config.yaml
n_layer: 9
d_model: 640
n_head: 15
n_kv_head: 15
head_dim: 64
d_mlp: 2560
vocab_size: 27886
activation: "squared_relu"
norm: "rmsnorm"
norm_place: "pre"
norm_eps: 1e-06
positions: "rope"
rope_base: 10000.0
rope_fraction: 0.75
qk_norm: true
attn_scale: 0.125
bias: "none"
tie_embeddings: false
parallel_block: false
extras: ["some layers without positions", "some layers without attention", "local attention windows", "gated attention", "exclusive self-attention", "capped logits"]
init: "normal"
init_std_qkv: 0.0272
init_std_o: 0.00642
init_std_up: 0.0272
init_std_down: 0.00642
optimizer: "adamw"
lr: 0.000491
beta1: 0.9
beta2: 0.99
weight_decay: 0.28
lr_head: 0.00319
grad_clip: 1.0
warmup_steps: 314
schedule: "cos"
final_lr_fraction: 0.1
batch_tokens: [32768, 65536, 98304]
seq_len: 2048
doc_mask: true
train_tokens: 575400000
steps: 9100
dataset: "wikipedia_en"
Each number is 128 + 32 x the weight over its row's rms, rounded and kept within 0 to 255. Layers, rows and columns count from 0. The size above them is the row's rms in percent of the matrix's.

# layer 4 MLP up, 2560x640, rms 0.0378, rows 14-51, columns 200-239
size [ 94  99 103 100  99 100 106 109 109 105  97 108 105 103 103  92  95  64  93 100 101 105 104 102 101  99  97 103  95  96  94 105 101 112 114  98  96 111]
[[101  75 160  90 136 139  85 108 121 159 122 134 162 121 131 105 127 122 188 193 111 147 151 143 100 237 141 121 162  81 105 180 126  92 158 121 180 134 130 112]
 [186 161 176 131 160 138 150  77 150 135 165 130  72 156  90 103 110 167 102  85  53 123 175 110  93  80 130 135 135 162 118 162 124 179 169 122 136 114 138 132]
 [128  89 147 153 178 130 145 127 181  95 140 106 115  84  63 123 114 109 111 170 119 161 123 132 100  99 101 119 191 118 121  96 112 139 122 121 158 197 141 135]
 [158 114 138 150 101 130 135 136  95 154 115 157 100 149 116 153 146 143 117 133 128 122  99  81 107 145 178  81 139 138  90 194  68 149 110 136 167  75 108 167]
 [172  79 100  89 166 114 165 137 183  94 107 139 110 138 130  96 124 192 162 140 147 152 142 187 121 173 124  60 131 147 156 104 116 120 144 163  81 179 130  99]
 [166 147 116 122 146  89 124 128 122  83 105  84 131 110 179 103  84 140 119 131  93 141  78  74 144 149 121  87 178 105 106 139 118 151 206 120 139 158 133 135]
 [155 109 140 130 111 121  79 103 114 148 110 120 104 115 183 117 120 133 131 131 135 152  74 135 131 201 130  85 171  93 119 130 105 104 137 144 175 116 154  63]
 [152 125  58 118 109 133  66  81 169  85 114 112  68 124 131 147 169 163  96  93  86 120 177 170 155 101 137 148 115 129 114 181 138 133 139  87 116  82 165 150]
 [145  88  70 116 166  99 111 150 141 133 138 130  88 106 132 123 199 134 139 118 130 199  82  89  63 120 133  81  97 124 150  75  90 117 142 146 130 187 113  92]
 [106  64 144 102 102 179 122 142 165  72 124  73 159 130  92 226 143 142 142 100  90 200 170 124 121 108 122  79 145 157 132 107 132 129 108 128 110  94 146 139]
 [156 111 127 173 154 110 135 119 121 203 109 135 119 125 113 205 112 168 154 148 146 162 144 130 110 126 126  67  84 121 139  98 179 154 149  63  80 154 172 165]
 [103 145 130 126 108  88 179 167 106 173 120 154 161 138 129 143 126 141 130 124 104 108 116 142 148 146 148 113 121  71 131 157  82  73 207 181 109  91  90 107]
 [103  99 120 165 110 130 144 159  85 147 135 117 102 231 132  99 154  81 130 126 173  81  84 114 151 143 191  97  96 108 114  93 108 144 129 125 156 124 136 160]
 [105 171 129 156 130  89 225 103 175 171 147  72 162 162 178 152 110 127  94 118  41 128  95 111 142 116  90 136  60 138  67 112 131 200 102 116 148 127 115 148]
 [122  85 107 134  89 123 121 150 147 135 139 142 104 115 196 121 162 136 113 174 101 147 134 103 173  82 139 114 163 125  42  98 155 170 145 233 142 148 154  88]
 [ 83 141 153  85 181  73 182 116  90 132 149  85  99 131 126 159 180 173  99  90 115 138 139 160 133 112  98  56 112 125  91 182 111 119  86  97 122 125 124 197]
 [ 95 121 118 131 149 118  71 114 152 116 175 115 175 139 130 125 129 162  96 157 115 124 121  65 166 191 148 114 138 125  89 164  64 160 180 140 128 135 133 154]
 [137  85 138  85 134 109 143  53 146 144 143  89 136 123 150 103 110 149 120 166 139 185 114 146 117  42 138 140 124 110 104 201 140  95 155 104 164 154 170 127]
 [ 62 131 132 116 157  92  91 134 169  31 119  78 172 116 129 142  95 174 119 104  99 144 163 131 113 169 127 102 120 137  48 160  84 132 172 137 131 174 132 151]
 [143 140 136 133 146  97  81  92 144 148 109 129  83 134 152 142 132 100 129 119 121 123  93  77 111 172 107 128 179 135 111 119 157 103  83 162 127 121 111 106]
 [114 144  94 119  94  57 119 143 143 160 147 102 125 117 186  86 148 157  81 145 114  99  98 143 187 172 136 118 179 101 139 126 165  91 124 126 127 142 111 138]
 [140 122 174 180 142 155 140 123 145 124 147 203  81 152  87 160 132 118 166  89 185 155 158 139  95  94 102 136 119  88 119 181  77 104 114  82 150 201 135 186]
 [206  71  62 152  92 100 123  28 167 172  82 144 176 158 161  89 158  98 176 164 150 186  85 137  79 144 125 136 150 169 119 162 178  95 178 161 130 164 168 113]
 [ 93 149 103 121 172 174 155 102  73 138 164 103 104 223 101 100 118 118 160 142 106 168 158 111 148 145 125 131 120 113 137 131 122 168 155 103  39  69 136 224]
 [124 132  76 138 175  89 137 138 100 149  93 159 138 157  77 134 114 108 111 188  57 103  79 120 121 101 164 107 139 197  21 127 130  82 213 163  78 130 118 184]
 [149  91 130 133 127 144  93 123 120 123 142 101  85 128 114 123 113 102 126  77 142 126 113 114  90 154 117 100 104 151 101 150 107 148 166  95 154 156 139 167]
 [149  81  70 102 122 158 112  87 123 133 146  62 158 115 125 149 132 111 172 210 108 163 104 142  99 174 137 135 124 114 109 163 114 106 144 117  94 143 126 121]
 [146 150 157 146  95 116 164 125 162 134 115 139  99  99 116 117 101 156 143 114 146 136 154 183  98  93 157 130 128 109 121 162 226 112 126  71 113 138 111 145]
 [124 126 166 135 134 123 127 132 155 112 137 150 145 142 173 116 186 164  98 134 174 121 172 128 117 146 169 170 107 119 100 184 165  98 196 137 106 126 136 111]
 [121 176 178 201  89  74 127  89  44 136 139 184 122 164 113 132 122 159 148 117  69 103 127 151 123 132 119 149 138  96 138 105 115  75 131 108  95  96 103 118]
 [119  98 107 151 136 195 117 149 178 138  79 102 137  90 187 163  94 155 116 100 113 168 199 163 114 140  97 113 206 124  81 166 146 170  93 123 121 180 173 152]
 [133  95 120  78 141 125 168  84 151 165 142 125 121 148 113 176 130 161 105 111 156 128 136 126  90 127 121  85  91 114 133 109  73 103 117  84 168  78 133 149]
 [159 127 157 141 141 141 136 145 179 105 185  82 118 138 143  97 135  97 155 114 114 161 119 170 161 216 145 117  83 109 114 113 123  84 164  70 135 158 119 212]
 [182  68 127 169 193 120 115 140 100 209 127 169 126 104 106 157 125 116 142 109 128 149  79 135 114 165 121 124 125 129 133 136  74  55  86  71 137 135  98  91]
 [150 114 164 120 159 134  54 125 102 108 121  70  70  90  88 127 188 149 116 103 137 129 125 126 101 142 118 118  62 121 132 147 135 135 132  62 137 124 133 123]
 [153 132  96 121 151 121 145  97 121 135  83 237 116 139 109 110 151 152 189 173 142 186 136  81 168 149 139 147 155  71 111 189 119 121 128 170 175 167 148 104]
 [185 147 166 115 160 140 162 104 132 113 124 148 168 187 113 133  82  59 132 118 101 151 113 142 138 139 178  67 130 131  94  90 162 147 139 142 126 127  84 128]
 [ 99 126 125 192 134 189 134 151 143  76 149 192 111  82 108 184 117 125 124 187 104 146  90 106  59 200 106 126 140 174 108 124  54 138 119 169 162 188 159 173]]
# layer 4 MLP down (transposed), 2560x640, rms 0.0328, rows 14-51, columns 200-239
size [ 97  99 103 102  98 102 107 105 104 103  96 106 107 102 103  96  93  41  90 100 102 104 105 102 103 103 104  99  97  97  91 102 101 107 105 102  98 102]
[[174 145  96  72  71  99 124 124 168 107 143  89  83  89 140 148 123  96  84  92 158 127 116 119 133 133 135  71  66 114  53 108 139 161 187 177 122 148  85 130]
 [155 142 160 158 153 104 151 150  23 151 178 123 222  69 142 112  39  93 157 149 236 169 169 109 131 135 165  66 137 118 123 154  49 101 121  92  88 106  64 148]
 [150 156 139 188  87  80  66 145 118  86 123 139 150 125 130 106  81 178  70 133 105 118 166 152  87 111  98 105 172 153 120 139  62 114 131 184 160 110 139 163]
 [ 85 126 103  81 119  80 102 129 190  93 149 151 103  76 127 135 142 100 110 153 121 115 119  94  98  98 105  91 124  87 166 102 131 121 114 163 148  98  11 125]
 [131 111 112  74 163 115 151 136 139 143 150 113 129 130 108 134  97 125 173  93 123  76 138  80 127 127 134 154 165 132 101 166 147 134 105 161 126  92 108 159]
 [141 170 129 106 140 136 116 130  84  89 140 104 102 167 130 113 129 151 151 144 118 119 141  81 112 135  90  91 168 184 126 171 104 179 157 153 161 153 158 119]
 [126 154  77 164 111 121 153 114 105 118 134 147 117  89 107 134 122  92 121  93 128 174 117  99 137  84 165 106  91 127 114 141 107 179 145 201 128 122 109 143]
 [159 176 146 146 141 140 149 168 187 108 124 127 178  16 118  88 116 111 138  83  64 153 156 129 125 132 183 183 170 139 126 120 131  55 129 111 111 189  60 117]
 [120 116 140 111 154 157 125 188 125 144 129 149 178  79 140 135 138  89 131 120 131 158  60 127 108 102  97 113 158 115 102 148 101 185 105 140 118 107  73 116]
 [ 87 121 163  68  89 169 101 191 124 156 113  87 127 125 178 126 171 149 122 143 160 149 142 172 196 132 157  58 100 125  78 115 181 105 132 125 183 137  92  86]
 [105 141 166 173 140  87 119 126 144 157 138 110 210 149 117  77 125  91 160 127 172  98  96 132 143 106 130 112 139 116 127 139 121 110 163 129  77  88 135 131]
 [ 79  92 135 118 157 133 165 129 148  94 119 183 116 123 179 147 110 123  81 117 134  71 129 116 152  77 155 159 159 126 117 144 166 135 121 116  79 125 207 118]
 [143 145 128 158 139 172 169 171 125 131 132 104 190 128 114 165  91 123 132  85 102  81 146  97 111 188 175  93 141 148 106 154 132 137 130  93 117 122   0 181]
 [120  94 102 141 170 118 121 136 104 107 147 143  57 152 157  74 126 166 165 123 146 173 162 164 127 106 143 145  95 149 107 111  40 126  46 108 150 220 189 163]
 [144 157 120  68 105 136 155 134 131 151 108 140 170  10 116 162 148 121 105 131  91  70 127  95 132 130 102 118 138 163 137  80 133 163 142  75 170 176  42  94]
 [155 107 146 142 150  70 130 112 189 110 143 122 106  80 123  94 131  79 114 162 172 136 124  82 153 125 147  69 116  82 118 187 103  45 153  88 129 212  81 155]
 [101 108 181 153 125 126 152 125 157  58 159 180 133 110 109 177 111 114  95 102 188 131 167 164 120  87 140 163 134 143 123  75 129 110 117 121  89 121  81 110]
 [153 134 107  61 124 126 136 166 109 116  94 128 124 155 106 158  62 104 105 106  97 142  96  91 136 104 108 119 187 113 142  84 126 142 156 131 214 151 139 195]
 [165  89 149  96 102 140 127 136  77 155 119 166 101 173 149 169 214 141 104 162  74 103 127 146  85 120 141 106 110 101 140  57 147  92 166  97 148 115  48 109]
 [111 170 106  96 124 129 123  60 121  88 162 139  95  73 117 141 157 154 161 122 150  55 166 189 152  97 136 177 101 136  84 140 137  90 121 166 222 159  67  78]
 [114 129  15 148  59 153 159  82 172 119 169  96 158  90  92 107 134 118  99 203 159 132 176 122 208  89 133  71 179 102  88 165 137 161 147 177 183 126  65 163]
 [ 80 127 186 132 173  54 136 121 129  77 153 123 155 176 159 162 135 103 109 125 145 122  60 109 147 112 148 137 137  75 132 134 161 172 154 133 107 169  99  99]
 [140 143 127 127  59 149 129  79  78 143 191 107  74 159  38 180 143 160  93  82 127  61 163 107 151 118 110 126 123 170  66 133  76 153 131 147 152  76 192 157]
 [118 166 135 156 119 153 116 136 112 121 139 119 153  31 171 132  81 137  79  74  87 118  97  94  97 147 122 132 103 112 100  51 156 144 165 127 147 164  38 108]
 [123 101 129 157 118 105 132 116 177 126 164 100 110 149  34 131 152 158 180  89  82 180 140 124 113 161 134 105 144 100 162 136 179 103 107 127 140 173 218  99]
 [116 107 131  56 160 125  77 145 109 152  86 151 116  84 146 127  85 133  86  93 166 128 169 114 124 144 100  99 136  99 117  97 121 176 133 103 167 139 173 147]
 [ 64  94 124 136  86 142 101 127  78 122 144 174 138 110 121 127 101 151  96 108 140 113  99 115 128 110 114 102 113 152 173  78  91 140 125 104 105 106  23  94]
 [124  81  88 132  82 164 110 165 165  42  95 128 162 145 159 159 116 128 121 118  83  93 139 113 104 205 129 169  97 143 149 142 111 159 148 154 156 167 144 147]
 [115 172 144 100 123 109 137  82 143 145 107  59 163 158 186 108 123 121 104 168 133 120 103 165 110 152 167 160 145 124 116 128 148 111 202 126 131 148  96  81]
 [110 124  84 126 202 101  96 154 156 139 131 181 132 191 158 147 211 108 125 114  54 114 116 103 170 109 177 159 154 122 166 160 146 105 205 174 108 127 118 134]
 [ 63 224 136  58 149 112 130 160 163 190 151 159 163  95 176 155 105 134  99 106 108 126 131 185 100 121  61 150 122 135 147 152 108 235 126 142 172 154 101 138]
 [103 143 166 178 210 164 154 127 143 169  72 108 104 106 174 154 146 153 136 154 142 162 152 100 135 121  81 120 115 102 122 102 164 132 162  76 134  84 147 140]
 [112 142  82 188 158 115 106 117 111 129 142 105 151  85 158 139 162 119 149 135 141 126 198 113 102 127 126  33 109 102 114 119 135 123  84 134 102 201  54 121]
 [136  77 161  69 117 149  76 180 128 126 123 118 168  79 121 134 134  93 156 135 144 167 165  98 120 134 131 168 148 141 129 138 174 109 122 119 122 116 122 117]
 [153 156 190 133 163 104 121 106  92 109 112  73 157  69 139  71 153 138 114 111  93 139 182  41 122 142 111 172 136  79 159 159 138 116 157 117 177  74 117 149]
 [ 96 129  89  89 124  77 123 103 153  82 104 156 105  82 112 107 138 127 138 176 135 147 119 113 194 117  93  80 112 107 128 109 150 143 101 108 132 116 113 105]
 [ 81  93  92  95 110 195 162 134 136 144  60 111 104 145 145 107 164 144 107  99 144 119 109 108 154 156 224  58 157 133 178 136 175 140 140 135 144 106 142  79]
 [179 138  61  73 134 103 131 106 112 149 149 103 173  96 172 113 110 149 101 136 104  97 110 145 181  62 156  70 135  79 172 155 150 130 179 159 109  91 102 130]]